config.yaml
d_model: 256
head_dim: 64
d_mlp: 1024
vocab_size: 8609
activation: "tanh_gelu"
norm_place: "pre"
norm_eps: 1e-05
positions: "learned"
bias: "none"
init: "normal"
schedule: "cos"
doc_mask: true
steps: 10779
dataset: "wikipedia_en"
Each number is 128 + 24 x the weight over its row's rms, rounded and kept within 0 to 255. Layers, rows and columns count from 0. Numbers have three digits each. The size before them is the row's rms in percent of the matrix's.

# up: layer 3 MLP up, 1024x256, rms 0.102, rows 125-171, columns 128-191
# down: layer 3 MLP down (transposed), 1024x256, rms 0.0467, rows 125-170, columns 128-191
up125 094:136129139106142117090060127130111110082129144170136094144121092107114124150150169136140156115108137117147133164136128121116136123137107136093135098130159104138133143154115090146132148094124096
down125 099:147107056139141151091125134104162091138099137086150134132172086160140124095097100117145104144111155160134126124162120115104116131138114121162129086113087106122182166111144164153107111169111108
up126 093:112132178129100139105099079116105127121095126126130174130136139139145144162120148102117113075143138138154143122114122142151099133130128123175138120177142150150142121140111121148115117137080126
down126 094:128135142157109123158119138121089158120143105132122120141117185129104133140152154136136108146136117110100112128137113182106104149149167128119132130107149136144146110154151112086122129091148137
up127 095:125175121130091171155133140104142099132094141115132130076190131119155110117153105102179154125120119116114171115143108137059112151121149140131092154101123154137118142128105149115103128164091135
down127 098:133150117175137093099100127135127094137078099103126122150131107140149125081161080142143146132150106127139132139095152140160117113128144156120084187111099095181152164120138129095131113120131097
up128 106:161156118130126128094127145086148090128137098102106171110101139127139117125130156109137172142112128088141149118105125053123123132100124132116104125124130121151163133140150076106179099116104133
down128 112:115119109145130150150107141143143097192146157095116139127138130113168103094074077100140129134130128147139165135118101138142100101123082111112155133086146093121125116122139145161130142165116108
up129 104:139103136177113147134116111094154155168123159123151155109132145124078121117117157200146137130116113131124126145124073147094106118132124125105108121155168120156119124134099101156142119113143160
down129 101:124138117135119111112154092130127120123118138142122126146161166108164154162131111145149119097098124123096135149099110120139109137151108138115150148137137133091142105133115145140168143115128120
up130 101:158144126155129091125139090141159141136167165135173112157149150095112191097118106146098154179126124110099113105159120144153114155175148122102118154096151151098122175105123108100148101143086109
down130 100:126109102182125094119157107143129115158104119108114103146105101122105142101113152184091125122159140113150152126136132109150096115110170106145138133131145118087145169136063121134132123123150110
up131 138:117139096154143122148125174130064086123129141143156122121092137128144139162126178156135131139138196113143112153120113168104151139102210156143136159157140116170100129090170090134115141142106116
down131 132:126114169129178139164087119103100124085121159135123100084114121086114131169172147124160124123113112106113136157120131113163136152157115173127087123140122116184126127073152103136127132135148147
up132 096:139103197131080134108153121145117157126135142123123140137143151123145140143119164116112148173166102147086125104157159122092127086153149163117117107115107093133130162150167109089112095086144080
down132 097:155133184136117101129128136098113119133120125080102149140093120117124153158106137122167098109145106118169108148124091109164103148125106140146146169127116099152139164098110126184111153127132110
up133 103:118136120122087141126125116194138106085131128078156142128148133136152131124129146161129132120123162126094138145118166139118123142130148181128150137081143109116160075112108124120151148118089061
down133 102:123161118135111112090097114129098105101093147110136160125151102130107144090193125165119099152124119139160177165119115122157147089142148143138118167104091126127109155116165125135131124120105136
up134 096:115120162126147118134173118114141160142100140134134110153113142128089116115142144112124071131113136160081110146088165132101144144132121126129082099165109145096121134143130165142145115125110133
down134 097:149132118125151089120108128136102119160080140110136161109163101127135114147155114100171128144133148133150130141148093122115146132094095130163112140179101109103167103151138141110110163120093152
up135 104:100096100128082154159134139137165143171082134119145102109135148132150097129141136124139080122111128089184082145141112147163111154095154172158101153129156155139144125146132166125138098133089156
down135 106:133130161159100105148162101127156135163132054113150117139088126147092129106137146140111124170160107121091098161144157111121078148071127157155161102131190123113131127122140125106139108118119145
up136 107:110217110127163112101116117112135154149156138110144110150146115126125123101138118109125117134137115112148144171087136109141099132142165139109103140151131114123115152157139089104127135140118155
down136 103:126123153076124136095114076127161121147084079103123148068128116099103074104119099095164154119166155119105102140160117115152129103125098108131125131123127119131144152106135144102135152092145073
up137 096:100120134124088108115166134101135113101107122119106119129177123096154109109213129130139158112102153137132084113181101148109156089105131163112123146120120124111097097119162143122130114137139143
down137 101:099115101087112131138113122118116100118120134108137113132133140104125129132119157134119128148146168106143110119109145126138129082134126113104160133176101167119167111142129111102101173140169141
up138 109:140097116160133136097129156116153190113143145105182139128126144088129150163130125108128112114111153136128120115166142128153150106137149123135137116162138138139131127143158111190110115147068130
down138 095:101094145134124175171142116160146137112148163128106127102129125100117124133122094121115130148147212114142109127130154113130105114111114142095137171169152110191163144168158126188135099107117133
up139 103:126142116109118125084125135160113154149122144102116152127083115091082100148173080123128117094114132106148120149141172102128090159118133130141143139122136168121120094145157101115118122082117104
down139 100:123117140186128148138167128097098146147120162144079127142101151140162143115087132114122138161167114145157130156120109152099085089116131078141162099121127140099150126068078135143114176121139149
up140 094:155152123125121137089166159148142106149148185125111165110141129151140184129144087129112094172105154125101123148121123143204108126121119120154107109117097146189161102138113090091115121108135150
down140 097:112120146139124122174101159161137123109120134140115098090125170095119156126162125118113113148118168094148131103129172149135103134096140138105102119147133123157145150096187162081121117150137131
up141 097:118112126143067049106141125119145144076146109146152110131213130156118099114130087151141096109163121126136128158100089181124123121121110134113122084128138126149148145102162113149141129074107162
down141 085:100155168129156140110119144141115097156122141097099188101134109135164108106153122163103131116166163110157161109148156148107162129148145112095131113135098097092089136147111112112073152129100161
up142 102:137093121085129073127093154118093126121118149103142135104155138116124113096160185136135122120175123096098121157165158075116117123129094153115162132122138143170140127153122111166122138122159126
down142 097:136115179082108144126144084119141151087149130164132137124130147158122140137131116140124119118111143152112122144099104139123181115135135157083133117091105137134157184115091103174091099127148132
up143 110:117106180127170145096155122122122122139143113111145119154147097105099149137142115113101141133150124120135155145151155117150131134107141115190129115099105153126137095116081133130106127118149119
down143 106:087126140108149121150144144081123146098146110176109116117125131114145090122141172122149144071149133118158129136133132174165092157053141169157122108130144085161150108116128096137149141145080110
up144 092:127120156177105145107133149139123126166106146121154146120127135101145121120139086122087129155170150115107135084155139172098130087128137150109130108115118144141170129082154056131174102105123137
down144 091:102143136165121105122105121131112141183145135136158116092121136169165105165158140139120148142077080149154134120108179113144108134140122102121139158128082117083115143179102116107112077109149154
up145 094:108097090157159131068112150127132102119117078123162113107142159108129131137108137098094095089151096080131080139123099111162123135119167101182154139123115114171134077121155121122125098120136129
down145 100:125140122144119165151186136158104165102138149153150169102183096133146152106128141135144121139142112091133116125116162149149150133090153099140106133142106106121133143131167110111143085114143100
up146 095:115131110110125113142161122124133134093172126143172129124089168120107087116145105131131136114097127204113129155142131149120116108158087051096070097166124097138136113155109089111121100120102141
down146 097:097132118141140157150144113114139130088103124116115111113148142098171136123069113102156100140093132149130161181086150138192117126106117110165115092115113085120142134163142146126144087107118156
up147 098:140075141150147140092133128112122115121129137172140135136122134156098148114097114147141116147088173110141099123129157128169122144140145112113107096148193105151135142127106143124131150124120144
down147 098:139114093119127074138147178152127089138128130108136150134103138120130138114161132137132147120129123124145105122125102105134130109121123124106142122168083126110107126141132144161106110121136107
up148 087:118126103145143156128074125099120099127146109101102133139088162091138122153066151122120145091132163147110136123113137132116116140149102134093119125136130166117164085156104128143138148124105132
down148 090:122140112101088136121134080188173107139150084097156134131090134126126133141116104135130146106114115160119116114110131094112163145129116151103150131137166116130128131096131134133125115087113124
up149 102:109152121105125173126142139125112140132120149127134085120120102114114106126148092105169120061106152119122156102148161140138100140151143114137147091116112108149118147130128114114118140132153118
down149 100:122147125124133179144091125103113097138154106122144091105124075159112141126129130127095145125133160165085126132145124192123133136104130102135115147132135109123122104162137119082151127129098097
up150 092:115098111116135147149071147117130135127149173096131165150115120052111125119134139133118121129092099112112155140202150097107118142130145118122145132126136165099124121106124140141143094117159108
down150 088:166151115106099135127108149106133140119112125132132140112126136120130173118103108114151130101097130082116151123165079113113168122143135152131135160113127080159094106095186128139156102163109104
up151 102:137169146151112147150120117102117107084170140107128151154161141170115147129111135083125117111173144124111124127123139107146098131113124125182117139123165131087159117176117097136161106133101112
down151 096:149126114128113084150146118101104149072137094190095118160176132145121122133154144140108134110181146106111116124113149084099096118177091067092106111138149146121142149098096105143100125159116124
up152 113:137114125099153102110138107171125168140140155119120128122115130114090084143103097114133171133125116116128107120119129080134117125158102103088067102099134135143130123110131133105116136105139107
down152 116:171140137144105125131114137067119121174130155151106127083143096148099149124164104134091111119116080138167130110150138127112113168118151118118134104110096075112112100131145150137131163127129125
up153 100:096125128095126134130142132094141155118136151099120108078159134187104154162162109093142118148116087134158144131131107124088093102128154128163139132146125170146140124135134109165121108098107098
down153 099:143098147146124136161122126138124147122177139156136137069130131110105102089090136144129121112159118152106118122132107109137119077152132100152138129123099139104156130135134116123156150102157127
up154 100:167151146149167103122134185106097155133126113164142140124094120148142112129108097095127111147103114133164136130136137123140189131097137120127122127134158119173083138101154110146152102145084113
down154 103:140104130138127129108105144179142138105138130130157138163159150108120100113068116167088136117126162097133163154102164140161135102104133122087100130143128135157096123164165124086102132132099103
up155 108:137138141159086181117145112127168103116117107102130132154105121119157144130149156111114148185130120113129119129145107128093115092088085110187086138188128120101178155141183108101182150124130126
down155 105:110136100111111138093130096095107144110122109127125119094138130093090147141085109125131122067150123153176128135137154138116102095123143166109140082130171105156138137152150100129133169109120123
up156 103:109128089182080110143139123138127129149117104145129126112133140127170130075134139142143123107148172114108086111114151057183118115149184113132154105099124130129127144159131131108136134128118147
down156 105:134099101128099103138146094112132102090113112125177141148141117140143130126149118124173068148097106101123118157106165154096069156133127149109111131119123152157185129118146097142114115116133143
up157 102:085145146117136102100123136139112134095123100150129140118089149113149129144114151086072112116154133094113110143138095125159124135136116107142178129184090182107112139103147170130095149104101130
down157 106:118147083100128110137143135106155107132117138156118104152157165123126130080145100107103141118116134116158126103131120075152143100142086119114140105099124119134093108148115086152157138115076128
up158 114:185130123133163142148128134138135128124131111131112105129121140159132179109118112114150149126148119132138147101080101135147122141137085160122113119144125167146133088149134145143097110131118169
down158 114:150084180160121143176111091159104103157113133126115098137133155126133148108093080141122141139140116182120117128112115149117097135113120152113128152100097130119148121164093126139106164141097099
up159 093:156121109123167101097134157148098105151153103120136152089139157129099129122134089142107125107153128112138072141139098163156159129122152144121166139109120129149136080145155142150134110158135115
down159 087:145128121148148128097114125087104141124120200155133115125095155114116152151127129145150147121137125070113103160150127105168123146129115118144114081133133073120125115117109147130092142130164119
up160 100:122164122140111160120118159099142119139107109080151149153123142133153126135132131103127102121127125181174102101129120155136123123110119099095149096123124139111147136129115138139133183146099141
down160 097:121126122143112109110150129140120099122143113113120098156160101126120137119122127130121114134117101096107130150151110118155079178159080107118166130106102173162122157137139124131166156136163137
up161 094:126106134132104132075122146093111108126162130135108140141173099133126104086147119120140125145131118126156132135138126100106158122111160139138163175118133084135121110144137115137128123118115139
down161 100:131103128101140141126176134082112154159107114132127150132143174096091148103136122117110124108162127099149148123104131160108090181143097069114135132113125154132124132098140116130150117166117173
up162 101:141134104136111072105123123130109071126148155104089124133101147151140114065163094139066084127118135098141159133156185145113142147131143121140094140072116131149155111143153136146130145133090138
down162 097:101135094110106107159157145108115119106184169115117135123137138136115117150128150148080165134113111111084124113132141107113130093115153165168111114107108147161129078157147150120113125110075162
up163 106:098082107081140179132146122161101179115118111100131158134117127103091128185156122120148123119106131089139134128104059115090130109140141116115104112128110133148136035114111085146126127110170121
down163 104:122119132108144126178115143091125077097133083161131144124109110149114126089144137112113156168150103128111142094078126130135123129137120124132131105120148072112131099158136099148154100128125106
up164 102:153099111138131162154140101132127084097159103109110112111063084129139129088136087153163149122095136153126144155126167070073172145109119135136113153133131148184138120133092161146164129091169123
down164 098:116172180117151093100091140146162108138123131140083130119115125095107131060124143140097128155155111141119132081114137117137119145178140114141119146145113113119132146139161128132149141120153153
up165 098:147078158110161058125138149106150136170139150049147131162098131078097098143126138097151131161115148138115115154101123125110122133118112109094118113133175141160137115145115169125186143107104139
down165 091:120136107170137135119131132124101121139110107121173106146134119144127145115101108171123129110159115101120131105098165118142124185122123144150121102132102132093130159157158138120155104159072110
up166 131:124093131158159163087148144113146111099097145124168142106150178081101084124127140097105108112111090138119114115149142120115113118149184097130150120143112126122164138126149092154126120128144146
down166 126:129127120143134145121092139131112099125124101077172149135092119101139167138132148143118143122127091152121116092117146109102067099145147164118135116147123082144139133126165122109149084114132146
up167 105:120117133155104142105114115151118205112143142113163128148137145134099121121132135117139109142122145132138103114088154139166123122091118139130133127124111119116174107111111128139140115095114115
down167 101:101109121107136124110112119160083095094152101157142124099148129140152118146127108124121154110121127151123137098125160161106150117108155163173119124142152112168102112115144126093112167149142120
up168 128:122148153150140107119132087124105106067098126108122087123145125123105088142113177130139105140139133136133137191127152122135133119155162133156102104158127124171147089135129104129125122131114144
down168 153:126126138141097100128096095092114123105166162123115077115137130153119169144126134114146148137142103148132140154131132147140158146172065104157120137139098148125107107075116167107127113151154109
up169 103:112082131123133157097121136124106182128087142134152144093131109093136113133138094176138132173129126115079084137156145113117100094159142130134136059137124141156109099157144130117161137117132146
down169 096:141122148162162152190105128137121121115126160157124141084079132165102127132137135187139130094124118112122120106145121123106099122153147107122108166151088169125126113157143112130115102196134143
up170 100:116125081130143137096166129149115123135153153128132175106131096166161180121098122128131116154091149139106119145176115129179109083101122093118129088153137102143127147153138131186141162096130127
down170 103:128151126117126167092136111121134139118135119157153080088094185146147105129131122135105105162090150145167167107126130130116126119159177162107116108119114200130105109114126137143114109147163130
up171 090:139160113140096129131091110121105109110121116145134089129151142097133152100122122112121106153136146159106172144107097104156083114108154113102115127151140132155127112086133144156148123116135165